python train.py --n_layer=18 --d_model=96 --n_head=2 --n_kv_head=2 --head_dim=32 --d_mlp=256 --vocab_size=2048 --activation="swiglu" --norm="rmsnorm" --norm_place="pre" --norm_eps=1e-05 --positions="rope" --rope_base=10000.0 --rope_fraction=1.0 --qk_norm=false --attn_scale=0.177 --bias="none" --tie_embeddings=false --parallel_block=false --init="uniform" --init_std_qkv=0.0609 --init_std_o=0.0124 --init_std_up=0.0609 --init_std_down=0.00621 --init_out_by_depth=true --optimizer="soap_variant" --lr=0.00552 --lr_mult_qkv=0.5 --beta1=0.95 --beta2=0.99 --lr_head=0.00948 --grad_clip=0.5 --warmup_steps=200 --schedule="wsd" --decay_fraction=0.288 --decay_shape="linear" --final_lr_fraction=0.1 --batch_tokens=[16384, 32768, 49152] --seq_len=512 --doc_mask=false --z_loss=0.0001 --train_tokens=132900000 --steps=4607 --dataset="wikipedia_en"
Each number is 50 + 10 x the weight over its row's rms, rounded and kept within 0 to 99. Layers, rows and columns count from 0. The size before them is the row's rms in percent of the matrix's.

# layer 9 MLP gate, 256x96, rms 0.227, rows 145-217, columns 0-95
100:59 46 40 41 45 51 62 37 44 44 46 46 29 49 56 54 31 57 63 37 48 60 66 51 39 40 48 42 29 40 61 56 47 61 53 55 45 67 53 71 53 55 65 54 37 56 44 58 51 53 27 40 42 69 42 47 75 47 54 37 39 47 68 53 51 34 49 56 50 58 62 44 52 46 57 56 54 56 43 46 43 55 53 42 53 47 50 21 50 38 63 58 48 51 51 38
123:39 43 67 76 51 56 52 47 73 55 51 63 69 55 38 51 47 59 53 49 51 59 32 49 41 52 56 53 30 48 34 54 58 47 47 57 43 56 61 46 64 47 59 43 41 47 37 40 61 47 36 48 53 54 57 66 51 47 47 40 36 33 40 78 57 45 55 55 58 52 56 53 42 58 46 34 45 58 68 58 62 55 66 64 53 45 41 51 50 69 64 55 56 50 53 37
093:51 55 52 42 36 52 64 32 51 44 39 58 46 51 48 59 45 61 69 28 60 51 46 47 58 60 39 51 42 34 53 53 39 45 50 41 47 56 51 48 46 49 33 49 48 61 44 37 54 44 36 42 63 46 47 69 47 46 51 63 71 24 47 48 55 53 49 55 49 50 37 58 38 62 75 55 66 38 40 69 51 50 56 34 46 65 55 35 57 47 61 56 34 47 65 59
095:52 40 66 55 44 40 38 50 46 54 34 75 58 55 47 65 49 37 52 50 57 53 35 38 42 59 55 46 51 34 58 45 45 37 66 54 28 49 56 42 27 53 62 58 49 58 59 44 69 43 51 40 59 60 52 56 41 52 52 40 50 38 46 53 51 43 33 36 46 72 39 58 63 65 49 68 38 37 55 36 63 54 47 35 47 42 50 52 66 48 37 53 56 49 50 55
095:65 36 63 36 49 56 46 57 58 49 40 49 42 38 47 41 66 40 44 53 51 42 43 46 60 30 42 51 57 37 53 37 63 49 54 54 49 34 49 47 48 23 49 43 26 41 36 40 59 35 59 49 42 64 57 60 53 63 49 51 47 54 47 41 41 38 69 46 54 60 73 45 29 64 43 39 52 52 54 41 58 44 48 51 56 55 57 41 63 51 47 54 58 40 46 74
110:49 30 51 44 32 53 50 63 41 53 39 63 53 45 50 54 66 61 59 38 47 44 59 52 45 49 44 46 51 53 52 43 53 44 52 73 51 47 68 47 32 47 49 45 54 46 48 39 35 51 57 76 49 52 44 43 51 22 33 67 43 47 53 55 42 39 43 53 39 64 55 75 47 52 42 31 48 53 61 41 63 50 52 68 48 62 46 41 60 70 41 47 63 50 53 53
084:37 33 35 41 51 48 41 38 54 43 50 24 49 67 46 69 47 62 53 57 57 48 55 58 61 50 57 48 45 59 55 47 50 45 53 58 53 53 62 75 48 50 66 38 65 73 37 46 45 52 49 42 65 34 51 56 26 46 62 49 30 38 52 49 56 50 45 46 52 64 47 44 41 46 44 48 50 63 48 48 68 55 46 60 49 40 42 43 36 47 48 51 39 34 60 29
110:50 52 57 68 50 53 43 69 22 45 51 48 50 63 55 51 51 34 45 62 67 41 53 39 47 59 37 45 35 61 47 75 44 56 60 39 61 40 53 60 47 50 52 41 39 69 49 44 39 38 56 44 38 50 27 61 46 64 36 54 41 78 54 58 49 38 51 48 42 45 43 56 61 53 58 48 57 55 47 51 74 50 49 48 46 40 45 43 51 42 59 46 45 53 64 54
092:54 50 62 56 45 33 70 50 49 57 24 54 50 50 52 60 44 46 50 54 53 58 61 37 76 33 58 46 63 55 47 51 67 45 45 55 67 54 53 48 42 50 62 56 61 58 50 50 35 50 39 58 56 50 24 46 56 48 51 61 50 50 61 42 57 47 54 28 39 49 65 46 51 47 44 56 47 52 46 70 35 35 71 59 43 46 51 59 53 64 44 41 30 42 43 37
099:59 41 45 42 46 51 55 41 46 58 53 49 51 53 43 40 54 61 44 43 70 51 37 56 58 76 59 55 47 46 45 67 38 56 45 53 37 55 51 50 70 45 53 45 29 65 45 63 51 48 42 28 53 58 46 39 51 54 50 64 50 63 58 49 35 27 70 57 54 54 65 51 50 60 44 49 34 49 68 70 44 62 51 46 69 49 57 55 57 42 43 68 44 63 46 63
091:31 53 70 44 50 61 49 47 60 65 44 48 46 52 58 57 34 38 53 63 53 42 65 44 46 61 52 42 66 53 51 47 54 37 44 52 43 42 69 59 42 56 42 62 52 61 60 35 64 48 47 55 68 61 46 58 41 45 24 55 63 42 60 54 41 50 76 53 43 49 55 46 65 45 29 50 45 48 59 52 45 47 49 56 54 42 49 51 59 32 55 57 22 54 55 64
102:68 55 55 34 63 48 57 58 54 75 38 42 41 40 59 59 65 57 53 62 58 34 49 39 48 39 56 38 64 45 26 36 39 56 55 60 61 41 53 47 45 39 47 43 49 52 53 65 50 42 52 60 54 54 45 59 49 44 36 61 66 45 58 46 57 43 51 54 38 60 59 50 46 57 72 47 47 39 69 40 62 63 24 60 52 47 50 39 48 46 53 45 49 36 34 57
102:57 52 54 47 37 60 55 42 57 54 36 76 46 52 48 40 38 59 48 44 47 51 57 61 44 53 53 62 38 51 64 62 70 43 40 47 58 38 65 61 42 48 48 29 35 38 43 56 40 45 41 41 77 59 54 45 39 54 56 48 38 52 62 40 65 61 52 50 48 43 53 63 48 53 62 42 40 36 51 41 48 55 60 53 35 35 36 37 44 54 63 72 55 36 49 54
125:38 49 68 65 57 52 43 56 70 63 48 59 47 58 39 54 40 48 35 50 60 57 46 57 35 41 50 44 56 30 56 55 50 49 52 39 49 51 44 54 76 52 49 37 57 46 74 59 62 49 56 51 49 47 47 55 53 64 46 61 52 63 42 49 39 52 40 52 56 45 47 59 31 29 63 66 61 47 47 44 62 52 39 54 61 55 34 39 47 49 74 61 37 37 36 42
099:61 45 65 55 54 40 54 48 74 46 62 46 47 23 38 28 44 52 42 52 50 58 49 37 42 48 65 56 43 47 62 56 56 45 66 43 57 57 28 47 49 49 54 48 49 41 48 49 53 52 45 33 48 49 55 52 64 46 44 33 08 63 54 37 50 47 62 58 68 57 48 56 56 49 51 56 48 48 41 40 46 51 59 61 47 71 56 43 44 58 52 56 46 50 52 38
094:52 54 49 50 47 48 24 53 53 44 47 67 42 31 31 37 64 58 48 40 42 43 51 50 37 53 68 64 49 45 48 37 53 50 43 50 65 57 32 53 42 61 65 61 55 32 53 40 54 63 45 37 55 69 50 61 57 61 40 56 50 68 58 51 58 45 41 46 39 28 69 41 50 43 60 35 50 37 59 51 55 45 54 60 58 49 44 55 62 30 47 63 48 38 49 51
096:52 64 60 48 31 27 66 50 59 48 70 45 45 57 38 42 49 50 35 52 45 45 53 65 65 46 47 42 40 60 52 61 67 39 56 56 53 52 45 32 50 52 43 47 51 51 62 27 46 40 36 68 49 25 51 48 39 61 54 53 52 44 53 69 55 51 51 36 58 40 57 46 41 72 48 47 43 62 45 48 63 49 57 54 54 41 46 31 46 51 49 31 56 52 47 33
102:40 52 46 50 50 42 48 57 25 33 47 44 30 42 41 38 40 56 29 56 52 42 54 53 53 46 53 50 62 33 33 32 54 45 56 39 58 53 50 33 46 37 49 53 46 52 46 55 44 39 63 48 55 33 48 61 42 40 61 48 57 56 52 45 55 49 49 33 75 51 61 49 58 73 56 40 63 51 62 53 60 51 68 53 57 47 64 55 35 35 29 51 50 62 48 47
099:68 52 46 51 67 53 52 53 55 55 46 40 30 23 47 40 51 42 46 55 59 53 41 40 52 38 37 55 51 38 43 64 47 59 66 63 57 65 47 57 47 58 50 50 72 63 44 59 47 55 48 40 52 54 46 39 45 41 46 49 37 59 43 44 53 45 59 51 52 46 61 33 38 54 63 43 71 41 66 56 45 43 53 41 42 42 29 31 47 60 52 40 77 60 62 58
101:50 57 61 46 46 34 56 38 52 53 41 55 59 49 56 68 44 62 72 57 57 43 51 31 51 55 53 52 53 42 63 39 48 43 49 32 36 51 45 60 39 56 57 47 21 63 43 38 44 63 62 58 55 63 31 48 47 47 47 58 42 48 57 54 48 55 48 49 54 62 59 58 51 36 41 56 45 52 49 58 66 51 34 34 60 33 41 46 31 42 72 58 52 43 34 66
108:63 51 46 63 47 71 46 50 51 37 48 57 49 45 36 57 68 51 43 59 29 59 45 66 48 40 49 51 64 41 59 63 38 53 52 41 44 69 55 67 42 57 55 35 54 37 55 43 35 36 66 70 55 55 36 40 41 39 45 52 47 36 60 71 61 67 31 43 38 54 57 48 44 51 51 50 37 44 74 56 47 58 46 58 46 49 50 53 52 56 48 52 62 57 62 58
101:43 49 68 58 57 46 70 41 57 51 52 53 47 53 45 51 57 73 53 54 52 58 44 53 46 71 44 67 46 52 38 45 53 50 36 51 36 48 57 45 45 47 35 56 34 32 52 48 40 58 43 34 48 40 46 49 34 58 54 47 44 65 59 59 50 54 34 79 66 34 38 57 42 67 57 43 53 48 48 49 51 62 55 51 50 45 44 17 49 46 68 50 53 48 60 42
098:39 50 50 30 65 66 51 54 55 48 58 55 35 64 52 38 66 49 56 56 46 55 46 55 53 58 47 53 61 63 57 39 57 50 42 35 55 35 49 53 41 70 57 63 32 55 62 47 64 50 45 59 51 42 55 38 65 26 27 43 50 41 61 60 79 53 46 50 53 54 46 46 43 52 32 38 48 47 53 48 51 52 50 51 18 43 56 49 49 57 59 57 57 58 50 58
109:46 43 37 62 38 53 44 48 54 57 70 58 49 69 36 47 73 52 63 63 45 40 54 41 59 56 51 61 46 57 53 65 36 56 62 36 68 41 49 51 38 35 61 60 46 45 41 43 41 52 46 57 30 46 54 29 62 37 37 57 54 70 53 56 38 48 49 49 47 58 58 51 43 48 38 44 44 57 53 46 49 55 67 63 58 65 70 51 59 54 40 47 51 54 30 43
093:49 35 69 44 61 64 49 67 45 45 54 40 34 62 60 45 67 47 50 53 34 54 59 45 49 43 50 51 57 46 40 61 39 55 50 42 52 42 60 40 60 46 46 55 38 42 63 52 38 49 47 45 59 55 66 50 61 63 38 40 38 47 53 45 45 34 47 47 62 45 60 63 35 43 42 54 53 51 36 46 53 32 28 35 55 65 60 44 55 41 53 72 39 24 41 57
104:44 32 44 56 47 58 47 50 63 43 34 51 57 44 58 59 61 45 34 48 33 41 51 45 69 28 63 38 56 60 62 57 56 55 47 64 55 57 38 55 46 51 56 43 60 57 55 37 37 43 62 52 39 57 67 55 53 47 48 54 41 50 62 51 42 52 51 50 67 63 47 58 66 53 70 52 70 47 53 31 68 65 37 51 43 60 53 58 65 58 46 53 44 27 59 54
099:49 56 39 63 59 52 61 62 55 40 58 46 42 54 57 44 59 27 51 44 45 46 50 56 56 53 48 68 59 41 41 37 56 40 35 50 46 39 46 42 44 64 46 65 34 50 66 39 55 63 42 60 49 50 42 45 49 58 73 42 69 48 40 55 40 53 42 44 50 40 37 41 32 56 40 53 68 43 40 40 58 44 64 70 34 37 51 54 49 26 42 44 47 41 57 37
104:58 73 59 55 57 54 58 54 32 49 45 55 66 46 45 57 43 49 41 49 33 50 37 40 56 65 59 62 37 47 29 51 38 53 44 50 45 46 46 42 40 58 39 52 36 35 46 44 59 47 46 21 49 56 52 50 31 52 48 46 25 47 55 42 42 45 49 39 40 54 67 35 38 51 58 33 52 56 51 53 34 61 60 54 44 54 51 47 66 72 52 61 53 55 67 47
099:49 52 69 37 51 70 34 54 45 51 48 51 64 56 45 25 52 46 49 50 59 53 36 48 39 57 45 64 27 46 64 59 54 56 48 41 23 50 36 55 55 56 56 56 50 62 56 41 43 40 40 50 55 49 65 61 63 43 50 52 42 62 52 48 52 73 43 54 53 48 35 66 64 42 48 62 61 40 39 32 56 37 60 44 47 65 54 42 55 54 50 41 66 42 49 39
097:33 45 57 65 52 52 44 63 38 50 52 59 35 55 55 62 43 60 55 55 61 53 59 31 46 44 39 64 31 57 56 46 54 39 64 41 52 62 48 47 73 38 46 54 59 48 48 62 30 47 75 32 43 49 46 51 41 51 50 34 47 33 55 62 37 56 59 39 75 48 60 41 66 61 67 46 52 50 51 48 58 41 57 60 55 38 55 57 43 50 62 50 45 47 58 43
103:57 57 44 58 60 38 47 74 48 64 56 70 64 32 46 44 40 48 71 65 35 47 55 59 47 51 48 62 54 51 31 54 56 60 40 59 50 49 67 39 41 47 47 34 52 57 55 43 58 58 33 43 42 50 50 47 33 52 43 38 50 39 47 52 50 39 51 48 33 38 45 49 46 65 35 42 71 45 60 53 61 60 65 60 44 41 47 31 65 56 52 39 57 56 36 48
133:48 52 34 58 45 43 43 51 62 51 33 58 38 63 40 39 58 50 36 39 61 37 63 49 52 63 56 37 44 27 30 43 55 27 40 38 67 47 50 51 55 50 58 50 68 38 58 47 32 45 55 51 42 49 35 43 43 55 44 42 43 53 74 46 49 57 61 60 48 52 55 51 56 59 64 42 63 31 49 54 40 40 52 46 40 44 63 67 64 53 54 64 51 57 52 59
106:41 58 55 56 54 48 41 65 53 44 54 54 37 46 46 35 34 66 51 57 57 22 43 58 40 45 39 68 54 47 55 41 38 47 51 28 37 42 60 57 32 68 50 44 42 40 52 56 61 44 40 51 54 48 47 36 30 66 45 54 52 41 58 48 28 55 52 44 58 47 47 49 54 47 52 54 37 34 54 45 43 44 43 54 53 68 77 56 57 55 51 47 33 55 66 40
100:39 54 48 44 47 50 42 35 61 52 31 54 71 54 30 56 44 59 57 54 43 48 51 58 53 57 56 46 46 37 65 56 41 54 62 36 33 64 27 38 37 60 39 56 54 52 51 46 68 40 57 48 48 69 59 51 33 39 48 69 62 50 38 56 49 54 47 42 63 52 41 55 71 52 41 72 49 63 59 44 42 43 49 46 51 60 60 56 66 68 49 50 42 52 48 58
081:39 53 62 48 44 42 60 46 52 52 64 46 51 51 48 52 60 42 62 52 43 45 68 57 53 64 64 45 54 62 53 77 46 52 40 43 39 75 49 42 50 46 62 51 64 46 50 47 41 38 38 52 43 63 51 66 44 57 44 56 42 50 53 50 33 58 51 46 28 49 57 45 39 59 45 45 52 57 44 47 83 21 63 46 42 37 44 66 49 37 58 61 46 48 56 47
112:49 40 52 48 45 57 38 48 47 29 51 71 52 52 45 41 53 57 21 58 51 42 53 47 43 74 39 33 65 41 43 38 37 55 49 53 50 48 45 47 57 61 43 60 50 58 55 62 57 41 59 64 55 45 59 34 62 47 51 72 50 35 62 62 64 55 48 50 52 36 43 46 45 36 44 51 54 43 61 81 48 42 52 32 47 58 48 49 46 49 46 43 50 37 32 55
088:60 44 59 47 51 62 59 38 51 51 48 59 39 32 52 36 34 57 48 51 43 36 51 38 50 29 69 64 56 64 57 49 58 54 63 57 42 62 43 51 57 40 68 59 51 48 48 60 71 52 50 56 50 49 27 79 70 47 62 42 41 52 55 54 43 66 43 47 46 54 77 47 55 48 54 55 52 30 43 60 53 47 58 57 57 63 47 42 39 47 53 46 59 58 51 59
105:35 32 67 44 45 39 61 60 68 34 43 32 45 23 48 66 52 60 47 46 36 34 35 44 42 57 47 44 53 54 59 59 52 51 58 46 39 47 68 48 52 49 46 33 74 53 51 45 66 57 63 58 39 66 48 46 49 56 50 44 50 31 56 44 43 53 49 65 54 36 56 45 61 38 57 44 59 47 42 57 53 44 38 56 58 51 36 64 60 58 55 51 52 60 59 60
088:55 57 62 51 60 62 48 56 51 61 62 46 67 55 54 42 58 45 37 50 40 44 52 32 58 49 46 57 42 53 46 39 53 52 63 70 51 36 63 58 34 47 66 34 51 35 49 54 58 42 56 52 38 56 60 51 38 56 62 41 51 53 62 51 43 64 52 49 60 44 47 50 48 49 60 43 62 18 37 54 48 56 48 29 63 70 56 45 30 50 53 65 52 39 60 31
095:61 57 49 61 31 50 35 50 57 25 49 46 46 46 45 66 62 46 37 50 56 38 66 54 44 55 48 68 63 50 30 46 54 37 40 57 43 45 51 56 51 45 44 50 43 54 51 40 53 40 54 49 47 52 34 55 37 33 65 39 55 60 47 54 60 51 38 38 71 39 42 62 58 44 55 75 39 61 36 43 52 56 56 56 50 49 60 58 42 50 64 46 73 45 73 49
108:69 55 39 47 38 47 45 38 55 62 45 66 58 32 57 61 49 60 50 39 60 37 56 43 42 53 46 36 42 46 39 38 55 58 73 42 50 51 59 55 63 34 63 55 45 52 61 74 69 30 62 44 54 38 50 43 53 57 48 57 46 51 43 55 65 48 33 33 39 44 45 57 52 46 50 52 60 44 49 41 65 57 44 65 47 57 36 45 46 67 38 48 55 57 72 52
096:61 41 31 59 32 65 52 57 55 49 42 33 39 54 50 54 62 44 44 48 43 57 48 34 42 59 42 54 63 60 62 43 56 42 42 31 58 58 62 39 52 47 48 55 50 53 57 26 43 46 30 47 50 56 57 52 57 50 44 40 46 40 52 50 32 60 30 52 32 39 46 52 29 43 57 67 60 46 37 46 69 52 63 46 51 51 39 42 41 36 62 43 63 53 31 50
091:56 44 49 68 52 35 54 51 43 64 60 51 56 41 60 42 29 60 62 53 60 49 47 49 62 64 61 50 50 47 57 63 33 50 56 52 51 50 69 47 40 44 47 55 48 53 43 64 73 56 35 41 34 53 41 47 67 64 42 33 56 49 69 45 67 68 65 33 43 66 44 54 58 37 58 61 51 51 49 46 47 57 60 60 61 60 54 38 57 45 71 47 57 52 54 53
106:42 34 46 56 50 70 53 48 42 33 61 39 68 67 55 45 45 48 62 58 39 43 54 49 50 64 59 68 33 38 54 60 36 52 47 45 49 59 56 62 41 52 47 65 53 35 65 55 50 30 63 54 43 44 50 48 36 39 34 54 44 51 57 54 46 56 53 58 61 45 65 38 45 51 47 47 56 60 68 42 62 52 60 47 56 34 39 46 58 59 23 55 62 69 53 57
093:51 57 75 68 53 44 56 36 41 50 52 52 55 46 45 72 39 61 53 44 54 52 57 48 60 46 47 45 51 46 46 45 42 52 37 56 60 51 39 46 55 37 62 53 43 55 27 54 44 67 48 33 65 50 50 33 64 55 45 37 51 45 50 42 67 51 47 49 47 67 51 41 39 40 50 36 62 50 61 48 60 55 52 64 47 28 59 34 35 47 59 75 60 58 46 69
103:57 46 60 53 38 51 29 63 53 48 54 70 57 44 48 47 61 50 45 41 67 61 46 35 36 50 56 45 32 51 40 43 53 56 38 41 35 38 57 48 66 49 53 54 58 40 59 51 52 54 50 60 56 61 49 50 59 52 34 50 55 35 58 46 54 53 69 55 40 43 34 47 60 41 83 53 36 68 67 56 57 38 61 46 51 67 47 41 58 49 47 35 50 50 33 40
088:55 47 39 41 44 53 36 61 42 62 43 50 52 46 66 60 48 61 48 61 49 46 48 41 34 51 56 65 37 42 49 54 47 24 38 31 54 56 48 56 46 39 49 66 35 43 45 42 46 58 61 68 56 43 52 45 57 45 39 55 54 62 56 50 45 48 55 54 45 45 38 48 45 72 63 27 48 65 61 61 50 51 71 35 51 32 67 38 74 37 51 51 49 47 57 54
104:43 65 41 48 19 41 58 47 36 55 27 63 37 64 51 51 69 48 61 43 40 47 49 55 48 37 46 52 47 39 35 40 28 48 48 53 38 64 51 52 42 52 59 69 39 56 48 55 47 58 52 43 54 36 48 46 46 45 58 55 47 38 59 39 68 57 32 36 31 46 38 40 45 55 54 39 42 55 51 68 54 43 55 44 52 41 45 34 57 55 58 54 33 43 49 41
105:52 36 55 53 59 56 55 48 47 53 58 42 44 55 53 50 50 36 64 51 62 34 47 61 47 59 48 54 42 55 59 58 56 28 45 70 28 34 67 49 56 69 50 47 44 37 52 38 50 66 43 55 54 59 48 50 67 59 48 55 31 66 57 51 25 48 35 65 63 55 40 66 47 77 55 41 51 54 47 46 65 47 57 37 33 46 54 49 51 47 43 45 57 46 49 40
100:57 53 71 61 26 42 68 59 32 38 51 41 52 42 40 61 40 57 51 61 42 51 31 59 68 50 45 44 42 61 54 55 57 48 38 63 42 39 29 56 54 35 60 45 50 43 64 31 48 58 55 47 44 55 41 41 43 56 53 51 56 42 49 39 66 53 34 43 40 41 58 61 41 59 51 51 53 43 48 52 48 48 46 52 46 48 37 42 53 52 60 66 17 50 45 61
103:55 47 61 48 42 55 52 34 50 35 42 43 62 60 58 62 55 63 49 57 62 37 65 41 62 54 51 65 34 42 45 60 55 54 51 67 41 49 57 78 56 37 48 42 62 59 46 44 52 50 52 48 36 50 59 59 45 54 68 46 59 43 35 56 53 35 50 47 57 34 36 59 39 59 38 55 47 54 30 48 71 64 26 45 58 37 50 44 58 65 46 39 45 59 42 57
096:41 59 38 41 72 50 39 40 48 47 45 59 45 44 38 39 66 56 43 39 62 53 54 50 56 36 41 50 38 50 38 52 61 57 61 52 49 56 47 60 59 59 40 39 46 45 70 40 44 52 57 31 42 62 43 38 27 45 57 63 53 40 55 58 31 45 59 65 54 51 62 45 47 32 53 45 56 54 25 59 44 74 42 37 51 43 36 45 51 48 59 54 51 44 31 50
103:41 53 53 58 43 66 42 58 50 61 38 37 43 37 56 41 39 56 34 53 37 38 50 50 50 45 46 46 52 53 53 47 52 53 45 35 54 34 47 54 41 39 42 47 39 63 55 52 43 53 47 28 53 41 60 62 52 78 55 62 52 61 44 44 47 72 52 60 63 49 55 66 45 40 65 42 71 60 49 49 55 39 65 43 57 44 41 42 31 30 76 50 40 50 46 53
095:49 45 57 42 59 62 34 41 47 58 47 62 58 39 55 37 42 27 29 48 45 58 43 62 54 54 46 53 57 62 51 37 59 34 39 41 57 30 47 46 57 54 62 51 59 52 48 50 67 50 54 35 41 61 61 59 62 37 51 36 35 51 64 34 49 49 45 46 42 45 50 57 27 53 60 45 40 31 59 46 61 55 49 55 50 63 52 60 54 53 41 29 34 32 57 51
094:55 34 41 34 52 62 62 44 61 34 60 55 38 62 64 57 60 46 59 43 52 54 57 49 54 51 70 54 64 60 46 38 62 57 44 54 42 48 55 49 49 33 64 63 44 50 45 43 29 62 51 43 60 68 56 54 52 46 62 41 41 52 42 55 47 55 40 43 42 37 38 46 51 63 49 35 36 41 58 56 68 54 66 17 51 37 61 50 40 40 66 48 52 46 48 52
097:41 44 64 38 60 59 47 53 62 46 52 42 42 64 35 68 30 50 66 62 47 53 61 43 49 55 54 57 43 42 47 47 54 63 61 56 51 68 71 48 51 46 58 36 53 34 56 29 44 50 33 64 43 55 43 49 52 44 43 46 65 43 43 52 53 33 40 34 35 61 40 56 48 60 41 68 46 50 29 38 55 51 53 52 60 43 42 45 35 70 39 57 47 62 50 42
096:62 54 53 40 49 40 54 35 50 60 46 38 51 50 68 57 45 40 47 51 57 25 77 54 51 50 47 50 38 54 42 55 42 44 57 42 48 52 41 51 77 51 65 55 53 65 56 52 56 44 55 50 57 73 48 57 69 58 46 76 58 52 27 55 41 35 56 31 43 48 37 64 52 47 45 64 49 54 50 51 52 52 41 42 56 51 56 44 57 53 53 37 55 27 42 53
085:66 48 46 43 43 51 60 49 39 40 37 62 54 39 44 60 52 61 46 49 38 51 38 55 36 39 29 58 53 34 61 42 63 47 60 37 44 44 43 53 48 42 58 52 50 61 68 58 56 40 38 42 50 34 73 50 59 60 34 60 56 55 43 60 38 44 57 50 56 59 57 70 52 48 52 43 48 57 33 50 52 45 49 59 68 56 41 61 77 61 52 51 44 52 66 72
094:46 28 43 36 34 46 46 40 43 56 59 47 58 60 55 74 41 20 68 56 38 48 64 55 50 43 49 61 41 64 44 53 43 54 52 56 41 53 54 53 56 53 56 42 34 51 27 39 43 37 48 42 48 59 57 58 42 33 58 41 39 61 49 47 52 37 51 35 41 39 59 39 54 53 47 51 50 43 42 38 44 18 53 56 51 54 39 47 54 46 37 53 57 42 52 60
105:46 33 49 44 56 63 41 44 58 43 42 48 37 51 49 44 45 50 48 44 30 31 36 43 38 59 37 55 52 64 49 62 58 46 25 58 61 54 61 31 47 46 47 54 39 49 66 50 54 39 54 45 34 54 41 55 59 55 34 34 50 51 64 32 47 58 61 44 58 75 52 57 41 44 32 52 62 57 50 51 38 48 49 54 52 69 57 38 71 48 48 37 64 61 56 48
102:52 53 56 33 50 40 42 50 30 55 31 58 51 30 42 53 30 57 48 30 54 45 45 60 59 61 43 54 53 43 36 53 53 40 54 38 59 25 58 60 46 58 52 35 55 38 56 49 50 56 36 44 51 44 51 63 45 59 58 37 58 47 57 51 41 61 53 39 58 51 42 38 44 59 57 71 55 30 52 46 49 45 55 67 31 59 71 49 43 29 54 52 52 46 53 35
104:48 50 48 46 41 53 24 57 50 52 53 43 36 51 53 44 39 43 44 52 67 39 51 49 44 68 36 56 42 46 49 50 51 45 62 55 73 52 32 60 44 64 42 52 33 56 54 38 52 45 43 39 42 78 49 58 34 62 42 62 42 39 51 59 42 56 59 53 51 58 40 39 50 59 62 41 57 61 46 43 35 33 61 61 61 55 48 48 61 51 52 50 50 64 71 27
106:52 60 43 45 54 64 40 48 42 40 46 37 57 49 68 61 56 61 58 37 34 58 57 40 60 60 50 67 47 53 48 63 49 59 49 37 35 61 45 80 61 56 51 52 59 34 48 55 56 49 27 45 51 60 39 59 54 60 64 39 46 41 65 67 43 53 58 58 42 54 46 38 55 62 49 61 47 48 29 71 46 61 43 37 52 43 40 48 41 69 53 52 43 53 59 44
093:54 55 59 40 44 48 50 41 53 54 39 52 70 46 39 47 55 49 47 42 40 59 56 46 39 54 51 40 53 33 60 40 64 59 65 36 47 44 44 37 61 47 61 35 52 48 45 29 38 64 47 47 46 61 51 43 50 36 57 51 69 30 44 64 61 58 42 57 23 56 30 59 50 58 67 56 41 56 48 47 67 61 60 41 68 55 60 35 65 53 65 47 60 49 54 47
109:57 53 49 43 51 67 29 60 51 52 44 55 40 41 56 47 55 66 60 59 54 39 44 56 41 57 67 52 25 48 67 50 44 56 51 53 57 62 47 60 39 64 44 29 47 54 52 52 30 64 41 56 54 31 46 38 37 34 44 55 67 49 50 61 40 56 61 61 49 43 57 43 43 43 56 25 31 30 51 38 50 39 49 39 58 62 43 50 49 46 61 55 51 43 60 50
105:40 42 29 58 61 46 38 47 59 37 37 58 45 54 52 34 69 36 43 45 45 48 64 59 51 69 55 53 56 48 27 58 39 33 27 52 61 44 61 63 45 69 59 54 52 38 47 56 44 44 49 46 45 50 48 46 49 39 45 55 36 45 63 42 40 62 56 51 57 58 57 47 64 58 52 46 44 32 52 32 41 54 63 53 52 48 58 71 66 44 68 63 57 54 47 48
102:42 64 56 36 39 52 51 46 51 46 42 36 30 46 56 70 53 51 40 56 44 56 69 48 49 58 26 33 39 43 54 52 44 36 70 42 46 36 30 65 59 19 58 46 37 57 59 61 39 56 58 52 47 51 48 42 55 43 45 48 36 49 44 56 48 39 53 40 66 56 49 44 37 41 50 40 56 72 41 48 38 49 40 53 53 42 58 47 52 58 42 49 37 40 56 44
106:43 58 52 45 45 59 31 42 54 50 46 52 56 56 67 59 41 43 43 45 56 37 38 59 49 62 25 61 44 35 35 44 30 51 39 61 30 39 47 60 39 46 57 41 45 73 54 44 45 36 58 49 57 58 48 47 32 50 49 48 40 39 49 31 46 60 50 75 42 33 44 53 42 48 63 53 51 55 51 29 38 41 48 49 49 53 54 30 57 39 51 44 53 60 38 55
093:43 46 43 49 45 40 46 50 45 43 56 50 42 44 64 40 47 53 48 45 42 50 55 45 40 59 36 42 49 35 58 56 66 32 63 44 61 50 49 51 60 63 48 39 51 29 40 55 48 47 56 48 44 60 31 45 31 43 25 57 53 40 58 47 64 50 47 49 33 39 60 43 62 42 45 42 23 56 41 66 55 50 66 61 53 42 52 48 69 51 48 45 35 24 54 36
107:51 43 51 42 54 42 54 49 48 54 59 57 49 32 28 44 45 46 51 74 76 55 66 47 50 66 41 56 35 50 52 56 45 52 55 37 50 51 40 39 39 46 65 40 43 56 60 36 57 67 44 57 62 44 31 60 48 35 40 46 55 56 49 58 37 58 42 43 36 57 54 60 44 50 33 38 46 28 50 37 39 45 31 60 58 54 52 58 59 39 30 52 45 49 46 46
098:46 47 43 58 59 57 58 64 42 50 46 53 50 64 44 48 59 37 65 58 46 44 41 42 36 60 55 45 56 69 54 61 49 54 36 42 64 54 65 56 53 62 42 49 53 43 61 30 56 67 76 52 35 51 55 31 50 53 38 54 68 42 37 61 58 65 62 41 59 58 49 62 44 48 41 39 68 53 52 57 44 42 54 56 61 47 54 59 32 57 50 71 62 63 59 43
103:55 60 72 47 59 35 55 37 53 41 71 65 55 51 27 58 41 46 27 58 42 50 60 55 50 52 40 45 50 53 49 55 48 32 47 37 40 64 51 55 49 46 67 53 55 47 47 38 46 54 40 42 36 25 69 41 51 45 66 50 50 51 60 47 44 67 36 44 56 38 32 54 47 55 53 51 45 44 48 54 47 52 45 55 64 56 54 44 50 39 67 70 47 42 44 31
102:53 54 61 60 52 40 57 48 42 58 52 51 50 48 54 44 38 43 49 44 75 45 65 55 43 59 48 44 63 54 43 54 39 42 57 69 65 37 45 53 50 52 49 47 43 64 49 50 50 52 48 55 65 64 48 73 47 59 73 42 67 52 42 64 42 59 54 32 34 26 59 43 35 53 49 50 43 36 54 37 39 53 38 46 61 45 35 37 59 37 40 52 33 66 45 61